Part of a small language model's weights.
Size: 15 layers, 2 heads of 32 (1 for keys and values), MLP 192 SwiGLU.
Each number is 500 + 50 x the weight over its row's rms, rounded and kept within 0 to 999. Layers, rows and columns count from 0. Numbers have three digits each. The size before them is the row's rms in percent of the matrix's.

# layer 11 MLP up, 192x64, rms 0.25, rows 141-191, columns 0-63
098:549510408604534503475495491469479480434470491537545563470460437426522468479512505455544571471483514390481479533430471481446557538635482551591543464569482563493542446440522458568492431470423534
094:502444466518511498583596453485447464580432555579461568451494533458550501504554523549535524443632444513522518494465498555524580606516509524555477495446563558482453475608424509586484514491524497
092:450640477459479470498494521511553416442503532520425463493384500475415458521593503478473567430519475538388484570412532495490525503515471486577433501441511450490484513454468542550497549466584447
095:480606506487419519499456551567553513514589495466580513461566508487528550512511497556536528488537449553553450557490452505483431559629515569481471393434484546524425448561565484541535516582532554
093:530504529553490451446606427432531504491533493412474514368485446486486452485453556547518475538494540572563463560461479516553560474402522537488507478488525556497576512509388521434534457512628470
107:325572482488471422531473530396508468522473460487501456498541469480570556479483494405511469562443491604443461444469527501585413501443461483530480497495491430568461554478444468431522478524509462
104:511550528398491428509456445369522596483400527524532515480492495452501563425447557552568480536427454554520475577495532463418494519566497558515460503482397567542458476449480508575471495552494527
094:402531448555513542536581465505498517513608466533458526498510504487541480554572442533533566468457558391500499462488519396556456360524461483526506489365479534577518494464457478508480510434487538
090:500470470471582408491562458437456520471374431478504347565508509535512445555436573502557527477534466453531498464472491499573534513611490518500506488577478502553551423530452456448535486525530443
095:443565451598550434538471488494518533492470547537468415504427531575498499464511517550552461387457465491439574408514531589530571397527476501528535483534550498475484542493550425454385508492446538
103:500424421357560579474479577582507507499528553537466482566439541452455483534529485553556440544574529600488501496542565528527499516531520477463553455564526458461518548564521530480461448470481622
098:529469504537628435552380491519561552447487481533514502519456452523549564528542455439447464585424473512480527522394502459535531534508422504487566546423501550493467500485400476420475465526406531
098:565499529492578451500416617563503529480504559373522546519536573432477521511491543495543473419557517561557581545489504475522508417488523526511482505478480571466483370474428572513546482564540459
092:508441492486490497455494538515504502414491517479571393457541531446529522569496507573603572450559449635572526567568427463489538441503465458496425506508564492596480497498522565518459504471492597
119:509524428515495441424585524430429546528433504488478543503435523490403492451411437516543539570532525498470515545476421532551396575481593459497485552525539484434565537505472426480468479425589513
105:497466519494529411654516520413505438481520585481583515470550523462449483525495482483514549512503492506495410535517435432488556577631476541629527497570495582515487490467555539499518535480468521
106:516482491485492488447538511477580487566511503523596525582488600546550514547461496530492607523597577461439504569505545529514479546570519505577584470568463580364443546496496471453533446515488492
089:535546490472533548421506457514463395454432536376493488480442461559495517525545507444528509456537509526492473553498507556402504522440487493533502583416527561342519485461502410560560521572506491
096:546490535550502504450522432453517457472462468461477484551569467484544490514409519466496513522481538419512601437473463478517523472494471583457593360530489476562453446477414641511473425516535436
100:540454403583514529414550524410447464547483490508470584539433517490509472439388484505563501491466520412530517629484504517512524501555490482565465529473510495411635464563513548491562524492488522
084:527494371481525538486449534510538463484536452513541465575538475477426557475464551545540529418550436450504605546465549562579577541462398559498509519557541430478516493499445503524441476441524610
101:571513484488606416565614501458410496595449474548430574523523451490498527476460467558508420443461500466491537454505501430545601550595444549521487548516495548441473575509515491434463518466489505
096:440491501497514505457491363534538447396491504468464563528419568483554534378533586483522520547538537460455439460569460585570460480494484571467560501466589478529451537511580497500473430513526491
098:540525588517510507504455529493402562447586553443475515539471546504614457491541460473525561553538593573569553469543502490470474468616533457486507513577541457541449515527480390475584444534475524
089:552519492517456411533543575453587513507591544459533545485412542474477492377519378543468584450497476538489516521449470537476540490509565534471498495512445447474523536486493578470555485542365434
095:515477480425632530519436532392408501491542441506453573514481429457440483467588544541434499450522582521465566467556592493524522468479502413492470574466453480483584518564545500531528477448475505
114:440494587483452442464513462541470422529528563583592490505501547512556548560479551481520491416488558475445563439461487558498532478560408598366486468517463516566514415460477478520506494579472547
090:563541463463476508502483483531473480485500544409530458452480515451457408527565420451435560483500532517585539494462519429482508522508353483515500594368499495572504428542474485558578515475580456
097:503449575391444519528490433473495485409504526585448591608491523520535562447545553493530588474445444539442563549473481546460528554541498548478493506541423539579597445459526460518458518502498561
102:512505417423492495434563526477374527516485608507541445545440497476464513482507539535508383546527604493430505421466537447522535495574577481605436501481493527449497445494461477492521405507469533
097:514515470479489542576515459527543500474490505431649399478447517469564533466543503515547487489580500608502479469515493391460438469526496457547553437485454402518514507396510540568491457466567573
107:465436510520510532477473438547455531538484500480485525460479598430441500553397467514451561505475523576422479392538478527517488511511487508580528441553567493570586390501461583524441596551528447
114:478457475516495396394524521432573423426475525523530494457430495468469461575522505513531456621452517561512548524577481453478523535490500582571524468533475561530499512558452514449524498565610400
100:539462558550439549467522482524552492473408428472535559415480567481526395461468525440451516473547482505364550535523521500503494488457603544510452615542558463447459582519477485498458523473421467
101:551413587435467438487490467509524577510516554492504531476448561500350504429460576517436489563427520499494537503502513461459485595460460487473509531419521467458518567559425505521607431442460484
099:437423519389518462521489480480518493505493516462427536430599495417547518446526547427521456495517520486481427439559425422527452493430540482425474577447529504487506528406457465536591530392525471
099:587506467461579546510478506501583561419457475405493540534633501412505478448506520517549546475547534500543556537486461382484489541553546571514480551454445498566565483520475480452512402436531535
116:475471532498536552554464385583462529548488473525499441558387535555510455564549531494530612478566499524528564398438495449461531542452464520594476558525559510542446513398518489492446494502440540
091:523514406498549595465525535512505530450433451495421606489447561557457487415532579488536494533573497550443482372483550431550456489459564525580494560502443498487547457499558479473480523550434444
098:523515549375600428435566500416402614528421543534551460500522428494549491485605523530450460552464503493532524437485427519523484452513505440525495525483444440557504554514465424497460463506476532
099:471586514488498556506473496499600477480551457518571494445541520519511524574428564536518529403538496476501498382544514483484481459429550537454440521611513503502598442574492534471428627514533450
095:500536511458560441458460482539475581515650486311500541475484455473472514481473455565522603531406517506517456496560506546573471531549468487542544547503505492472555537449501509435496459453524553
104:482591479510510520511519430508469567516460455460498638548451527457407585469484564489532478495453506494526390476587542568492551504491507538580549482576560537462523434468422496520569474516599541
102:569482483450467512536540519461470472444430539515473508572382458462394561488478547499514609581517582484522503535463512534619446426477527572518637551500559521483494505557488508501544470451501492
101:473522478417512536500473563484499407577487522504543493451518517532443448539507586474502524625501522487523524635536480429526466492410598546478517423477468558471564542522615521507589527513457477
107:471453477414479532474497474557472569445586538447501608536557534574516579543562604501500447492463554535515403552431493512542537500502458372516492561516471489543507604529516478440531564460481503
101:503587482402516583451431494411504407478569487540593382474528482467483568474548465409513440526539456472541532496550471413463513532451529493405471512555481563516508489495487523517548562462498418
096:443538487496426524520458572591579490517555455477548534374611489408526526514510545419515428440500453574467518495404509531472448431503495526464430412523497482543541507518523547580541487495535547
102:536501537350533547375524520483585455538445492563462576520592524493585547542513604469547475529474558499451511534550437491555457541537533462520454527589537493478446533531512506538473552468454550
110:533459505448521539502452339510505490513563479569534511557501570598558465582536563524441445481444467543543566502465562517409505538546476475468510435520503453542466544562602479569456520467426503
086:460506474391539451531368575551523488536388430465541501509470538491515462460420498477503533398501487488485488461458441483434468435487525522537541407592570497496524548455534437484512469589570531
# layer 11 MLP down (transposed), 192x64, rms 0.224, rows 141-191, columns 0-63
102:517470493492503530529527544559589513587505532498431511509451592459513540575500496449513503477500596567523423431574493500374476514447534589509410582426492469577521573487518517474494422454485435
096:630558482504507506432463540538451474505452444575523510583534516518385543501490420442510425531534549481500450442462455455470504516398402514455492555502449482436573448467502438521533444409481492
103:473564495509546428467516361477495497561400424504500510520537349520472490508559394561510450508522507501486539473513510564461475516479542485516527473471480535483487609507528544481546593388451547
102:466585419480534546550550385477454441498429441510559481466481470466527537463505493490571525562477445532502577511575464451501473506423520463513541633483459497526513449496380577473562498426547543
096:512415533543489486468435495476515438530467486474430479466531501503470344456444517512436441514439495506581547459571395532538503455533523528445481520449361510446452446529582561506549455490542547
096:472492511549473516487454497503473529505569613498532431587467504509421545551447450527508501506551511507507492484479424491496530483482453471470494619635572606539541608526442584448566525488570496
106:423415428442552444480513526534500478651500517509520489552455558571463508506498492485443583467595491463524449552506525507554423517497462584581444432499575516516532430459414561472533536519463471
095:482576486509500474445492414456513481444533473505552521495517488444438521568537431561523479483543450480544582488519523528514356526562390568565509469491512633592446465446572523517511489575509513
097:513482549527526546501538552524473465440568518520484519457471496611485570460395634601451464523468527498511546541554543466443475482624522532480504610541511432566486542525516482546484529417506449
094:574466538550487480476475441414568574509521498482495595433473502475452569458470536416520543567554478471484442477446469416450444467520477502514597519539438504485394492534530416455523559543387550
099:576513498560490527476547483496470513533483383475508517507609398439494500558465488401490534547430453526495489546441472563444522521397573473518529545530487523406535554464409547415451471499580496
102:452511514542495572510522454559419478542530475475518536536479527553438486457523559422557546550465429503481489594532471617460492449538487608519559554339480515612465485468467528533525498524469502
102:489527472504475497411466462486497495571472504500557513469501502430384492456463540537605437536527420516548463471400538610515520414452569541478470483495435480429564374510503515490486444584518533
098:472604600516465508473558594488513502434459474468510460452519504439588438357512491476495464480525454508488440466608492528391523434567572433485502519495463537476537564510541560518511546525441475
119:432557453499531502463538464435548553356551454452573577637484471492498517532490471537506501499520492440536479439455523440528471515452511394501435526525409461522485505473492475492503462490580373
096:398531429491519458456451483507463478598513466495443489485492589550570522491434442568473507488507517432464515547469592495489474476510560543329521493546472432473511411489536509573537404488465463
103:355526554480483490537509438554518555491550469540462571401517479436493576441525496512452455518467468527467444452490554544502485508556554492472440404487487460531458467585495537561545520619385494
099:497485516510499419422453481489565528504318501526497499492447517517437478516487584516544566450390511538542497488528422449471492523406542529553477457560488534549642547493523468543482526473505448
095:521505566454588422539567584518439515449528543615538492496489440481556497460572582475442546502499538607454424495504520544560438472560556510498441511618553429455490480429472492502545484476481489
103:475526552451395524609459502545503524388425551471495487440560516458496535562431467378493548411534475562436487562528462454507562447476484459458534520577525485464510534475595517486452513447485444
089:490558498464477470516530584548502582463500492489553517530486502391516486457494442456475380444494442499544498408408622558540476513471457541440450596486489473484471456601480501541484601497443485
107:426442572512508515593479509462460594510527480512488458394490426570510461519447442545389380509476538513520442539468379503502566530462524468479484545532543586538510421475485534548535509448515537
097:423461510570543560490619452484536465442585472489423606527496603488544478519476502494486504527532456444413469506493529525454575472421519585463507476492502425544434481457458531468483528601571444
100:400568453505484573452475476544558503541335513474506490517551429529515521488480535576507467498490436483541585557530534545472493413530499550506540507436523542394467455575436581475468492571505446
102:444569469528521504548466492493518451458411560481532387484444435527482510578512434451447410548506454474509475474409438511378480511408402496484462425418518461563439515460462507546493470463502490
101:614603461396556532550418501427444449510551421539434568531450515541490520478489562522462528503475422455517467516549542449535459563559620525478555492509477555547431534545497471458484489459526455
107:461525505495507566467464485533498477540407565526520554568589572499524565538392556580457591502559502507509474491621543443464485494525475514542461498491477420566521428499472499579468508376476560
091:506441495504423403540550552445528519393424416503473502543471505437493523468473457471606485411476501508383542480517552469541564594575493540499471582471519521450574512532583454458506475489502458
099:433521466448495481524461583496486518592456438459492481426445448509441439578549549541534403496492482498458448548559453517548454523421570457507519431581486473421558554596469451468409460464533535
110:500499456461573522439499487463461565491373500518446456476544509535433569480531500455520473580491491548487427596470486526522512451528535483484508508488465614470524577412427399506428426595430493
100:519497539555561502486495528538457557602497500524463489483547422475436541511504428629425508526405489468484494456522378583489484512546476417466427457584552490528526442437537470436426473452536494
099:515407545477561471498468562448606482548432613525447416560551449464590492516587521528498478428591563468508524514528469539469502484507458493392475533551481532475534575484493458537463475475508399
104:494515465452487508503504478443485565485440567479464409413484477488493476579501525452480513408436643537592450611500490571502476515462494467490590530520454571566563559510457438577451459505494500
095:526457631487388521563454403475623497466532484509465513571439458494510484548532584512451530482433580520435572482498551525406494481508573510494560552502535511552445514425461510533486505504442544
099:444478542469532489452516484492592546461526499556494492593448573570524487495428515657543457491549570487559468449551454495556520411541535459513539449485554467492453511513504590545482426385468529
105:548490555487504441511667500552528505537454422499546485419543544506527557624500602542558515477539524439531526513484469475485445448422538430491574504430546445506546542472434479537516475479491424
095:471498453431526562455507431499426537535524513461503547485396587527450487520437451568554511504462559518506443441517448499410542438541545499459528505508542432586531541433540497543440624570579543
109:567493500451550468441509570565496445566529525587537516439514506515440562422460473371471473574533495533513429513534477485455458467496469488623382521412585512460498528531440495553493492545483452
098:508475532548501511510535443441581549475452490537494535546460594493503466492547642513458606499430515497514514458541560523449496477539590507479449475536531638423542404429556449514516500446485460
097:552526507441541451440417502556433567494425490542552583495536489504546573498498465531465518568546560455426527622577579564481548371464577480527514456524472482450485472554527503492526538459536444
098:497610493476622456481419500533542475527552498473433482446494570465505460442560577597518507526434528434555426525484417463528567450499533561524510567403553473440490473551505429427499537510515514
098:539501457491558523466521516501433476553460496556499511557498461467371487409481506439510429610528547520561472412386528474465529493550575569506468457499492505483517636472498516520479465406535424
104:552439540463425518502588570535491510518607485428649510437552452445547515390475476506505519505506508488473493489559518569532476528545487548383463486456461414486581544578491506556539482512487518
105:521461507489481510469504492511582480489544520555493519488434441500506429455456514600500610537534505566505503487486558480397532508362615508497500526542464538587487417416503497521539484417432407
100:426495561495531551451536518526448530484433501550487510510463583516519493481552525523446508559524458489441518514473443534412529563383530480521441447457587571522496473624380506530526556526378484
103:500407472523545496471550444483478502470471535523539462555522519468462443509563441472513474453485357498513448526429502431514429467513443492571446435448420544600400497503595430578515471473539446
098:439499465511474384623539444548476546470587540479527519531514513434456435447467583484506478460590560517454571552441547511531575531483462540497494445379420508419523473510441509480543545474518498
091:566520501563536445487574493477493530585523434559473560514441384509476523387525433413443420500437479422538504461541489472487531533554502518499483438473583475416557418543519472424469495530551452
100:586543470534451518487472584568514547481492461504599501453554544481505497447483553543524545561535609496404566462489450564488503516421521447485589530470358555465467555477495475529453533406487506
105:493521434461476548481462552471492599399569550497401525525566494476508481531432436554502537486592432502440503483471516469535508529550550509405505486455512383472545449502468457554436598535573570
095:476512430467374436585560466545515482492489519477497499561478453403532443515442538583531437547499490557505538555483550543467475513559474604555474495535483491488520430606425543505516521636529496
# layer 11 MLP gate, 192x64, rms 0.251, rows 142-191, columns 0-63
099:503470362520423449557438506456569522484543484439482444466504622513584426565483465507494413495463453555513499406583576471489506447489526556479472493495513509495405535431492559494420502464489473
095:563408430510458491431554524500547486432493583486512629455518487465524456507523453529512537475553470533492563530432545505486565525520449523526590547421475388469486400504522404541423501459438517
101:508455501513446569455497439494500490514590512472437539438466526495548519554529413525465451504534477497468471532478399510559484361570490484452589464446494494507496560552584553563352540520552498
094:546435489524475460507481555515468568519395540447543469464480511474456528526548516394471519372498584451416561520610488512520529476445552461442478577557522506487504444590551573411547512499499516
104:494469514509593557516544553495508510407455474459534470605484441441461484580536482486616543495529619449485574509555512591484523491427483510508513449608540567535542471440460495526502454539513414
114:545464508515471540463405509575520482562513471480425462514565523499516390528526512398521439506499642543498499493510541615502617486480506511436489491504450587518542472592473470521451530522565439
097:555558441532526529514595546540503494428480493597512532499480455528433475479614423497478459387463445403520463478550514493413521386493476462478520436449462582522558467459487468454466515462470567
101:499516473578538566668424562479554496436457449517495501487545552493532476435549489426522507451424548513446449541521517496434438527512583521527520493435514493438493552502457460432479380542579493
089:505465491478524576497561522544472580647554569519495459542540478524433401472419517404494491581540501491499531439494514444572464511477471493467515523551488488622530518471613523551571547522537513
094:485586411467462519551529478467510492539476438626522500514524556651517468511538483490450484429512497515486399574486507462530495472472474527511560482503426496399464509505446478477411488638534466
090:598512511496431367479524574577498479485485520497555469464397486550567472520544538538473477428569463515557458451497554529478456421463522462448472561404492478560499606543551436454458474565506518
104:570501493464433591477562485479492485445401522522540516574531556519488514570387454480471464486583490492432470501577489498528556514556619492530521484481574623446569567463520495428536543474528526
098:525480538463559530479552551470472502606548477593544503573503490584522534492503495531525506548468517532511557598417418566504498489550362527522438463457554488554520409561561486458484493440574428
113:449564478500470357525505512481502579424477486454495454507528461462536440529445459418483507537571509520557450541478388474532527487490586465422547506502395511469510517413584506433470585542534451
099:451498479505481483512490495461437457488458478575504463513477460464420556591589437464546520518568499544563555526484493504568570425453431432409526544574486483512589477408575476385528487533542562
104:554523552479500465540553483516548434519457540587472542468479459549466536462410520461499541550525466422467610409501612436589450522503587606559527481446503535488509463459454482480532456584520453
086:454522549475556526448500419577526419517453483440456497549504603515463427535493508454443416527504416631518464538574482560452477487408524603476518528470550395434534484521498486505463487492457503
097:505467427530501534542429462540499486450555434348482592542515529488566491452558393480506452493589530478428454546502446617482488490528507492478461462485529456403480458531517565439411513489502514
101:452535533580557453517571485410533443511497391550576499500510449522552460488514489559494487512517477442558495620533494495445523432556539461468533507484466480516480514554468512374503332475490450
088:468446487509549592497552459474574490357490512434483542509525479572512448542455510475502532510441527513497447515526428465382460473517570477432542364438593529506516516584508523420516477484478461
109:467472547413488544563436509561612588497573484474525472486458410556532440519486504499560415441510467400397493493445447545493483516486524562488521415425543496541465490480515437478561420444488546
097:437514492548424554475439581503564574590540537555484517485436498546444493582567532472500562513493472456562500496511400481475452534497524505441499519429552534528582483556433532475569511640530418
100:551484472423493506410446583550495440577549481579529441568407579497582502498529513534488488496528546479498524473549418560440491526528539391595469422491413420530548529518487479447527493511534545
093:405423569469483556537540413581494475539565473446575446504539540498501514563521432460481451462479503541424505499485449525557606472415477392480535383439525482444498445435502534500531499453472520
097:502482388490482490540602510527555422457551485427527498480526526478518444510540528431527437482468522469440478431492481518472403494441478527518489564412429429475377494502579499511394593562527496
107:508580424500496541509511545551480491510486580482623558477491538455477521436448507435524600472422457499558533400499412465526465498517594541431549493437528491561453519404426450488446528440493522
100:471468547445511466598528449457428499464384512529545489488452442537515575350513465456509518494529498532524485549626472496468451495546402519535543534449494514482582467485530418458515502497400456
106:593503532502545479533441509441534526524489548476375475470558477526480506531517550381534498492545461436493520482381451516541582551453474497475427502471523478473563564482491537573383424426515570
107:479575504481423462499473458494511487503523431527420532501564547524414486571433549518504423534535530525518404610533467498489465471500421455515487542491391511530481560414582580509465420496401459
107:491431491415348544537484493458524497523484449401501585583562542420520516563516497517529470562495507574555442443550431438529483538505518509436498493454418473462550433421510568457487498499439477
092:505559410499510485481488632441500470560475440457507565497487447578483591467415455521430357501486471467447561503556500403506488458551518490501534536500564570474470533519400520449508553500470529
108:480564416505475407579502505560461429532511579567460403526497496529496461485561411406542464493495432516530514469459450427488509565547527533585411504458580530430522528388530465476506521526520472
098:374620577467463483497529541483567538449439465486540404543480502543514481525509493484573468436449500570449572419531520494372443453469556525505522528436506500551564528459417466450478497524492544
105:519490528469531553531448552582479526482491498548455404595568480554525581530533512467503514514475566505436605458507440570485516511538496511404556369508454547457570501444419504574465501550444445
097:442535484600512464442541494528516531499461398483523554572388473637462480499423488474480529460523481426432521559502547586489467549572483520507552494485544528461488476553518528492390425590500492
101:520591511470479551452514521465553565496543559402489500593555527537478486560455499525521495575538549506479553587583506441565449499498502479466558574447558543553531566600507418536416578436484488
101:589472518449565453578561465489464442530476440539459558627562475505471534530490483536482553511502392483480470549551543507482477508512478515588531517457492474487379541475567585577387466539466468
094:573523489502432553442548555572538501522458468544512450479458424588521410448532561448471488458403477447531506471618477489445555465476467499506529520518390531637515493447466433483515453539473469
094:468480567439379554428463608533484463570535540526502516512559420547562568532590487485510452520498538506469406476509526468522498513560466479445449510470600552507464474552526404502382492521497546
106:415439474496516514482577501505413578522446477566428549486490331503438545462410491470537506552525522482539458495472446475417417509491526532548508566468473538531492430468433453567529500522506592
100:455524498489464418447498492466536500458579529390481534542487406431404488485505571522534481504482473552510406436528553556432485486587458480455569543536522462383422550474462527504464517519439409
101:588499447430520531463519586512506479616514491436538486508425416511507406468481432542490473451575523462470485503546582453561517557424434459419545537483543472561501482613484504452523434500522432
092:467427452489519505603385514443453470509514544500567484451433465393524489484438546535560449443459481473583453553520470478462431510486553550548484406567480548512574494500472456506439484609434530
102:509450464443483543493642452533560352544513537495427536562481469471426472535516448466462461519436491476512473521485576553519399455382514509496506491508470529563541474476386448481549487469480508
111:486418569458519482549483493380468471553547513531473439478535551472581430505511543538525462541496461599543524493496433412435512461543552401518527475547476579509516567523361471471493491550528420
094:636461526533537514536401454596436483503511427564523599490483454495483439537487503546434566485518514543514471527576440587521464386494515455557566477539543520535507468519468516457552532529599528
099:468537543508411457457446466477466495543444402553519447482516432592511439535561564446500495543600483457491514439555469481516536432545449473432571435553628438407535441540513509470522518483494491
109:456310496505449469535437482489507574562493528500469506507486467539465540443489502451502488484409527525519453456446464504473573548643427499489479475469445447557524500409538505425467524557505572
109:475511527500559560536530471510564440476477499579531490405463413453546528528486524438440507520495608622449507445552524542460423468595514528492520502512498416456543572413581543508520553506576455
092:449510445522643539557476429540519482469584553465535560441483525554479464524499575434520458499447558542491485503520493476449497472510506555527503483409492430487462508641513602417545455465427450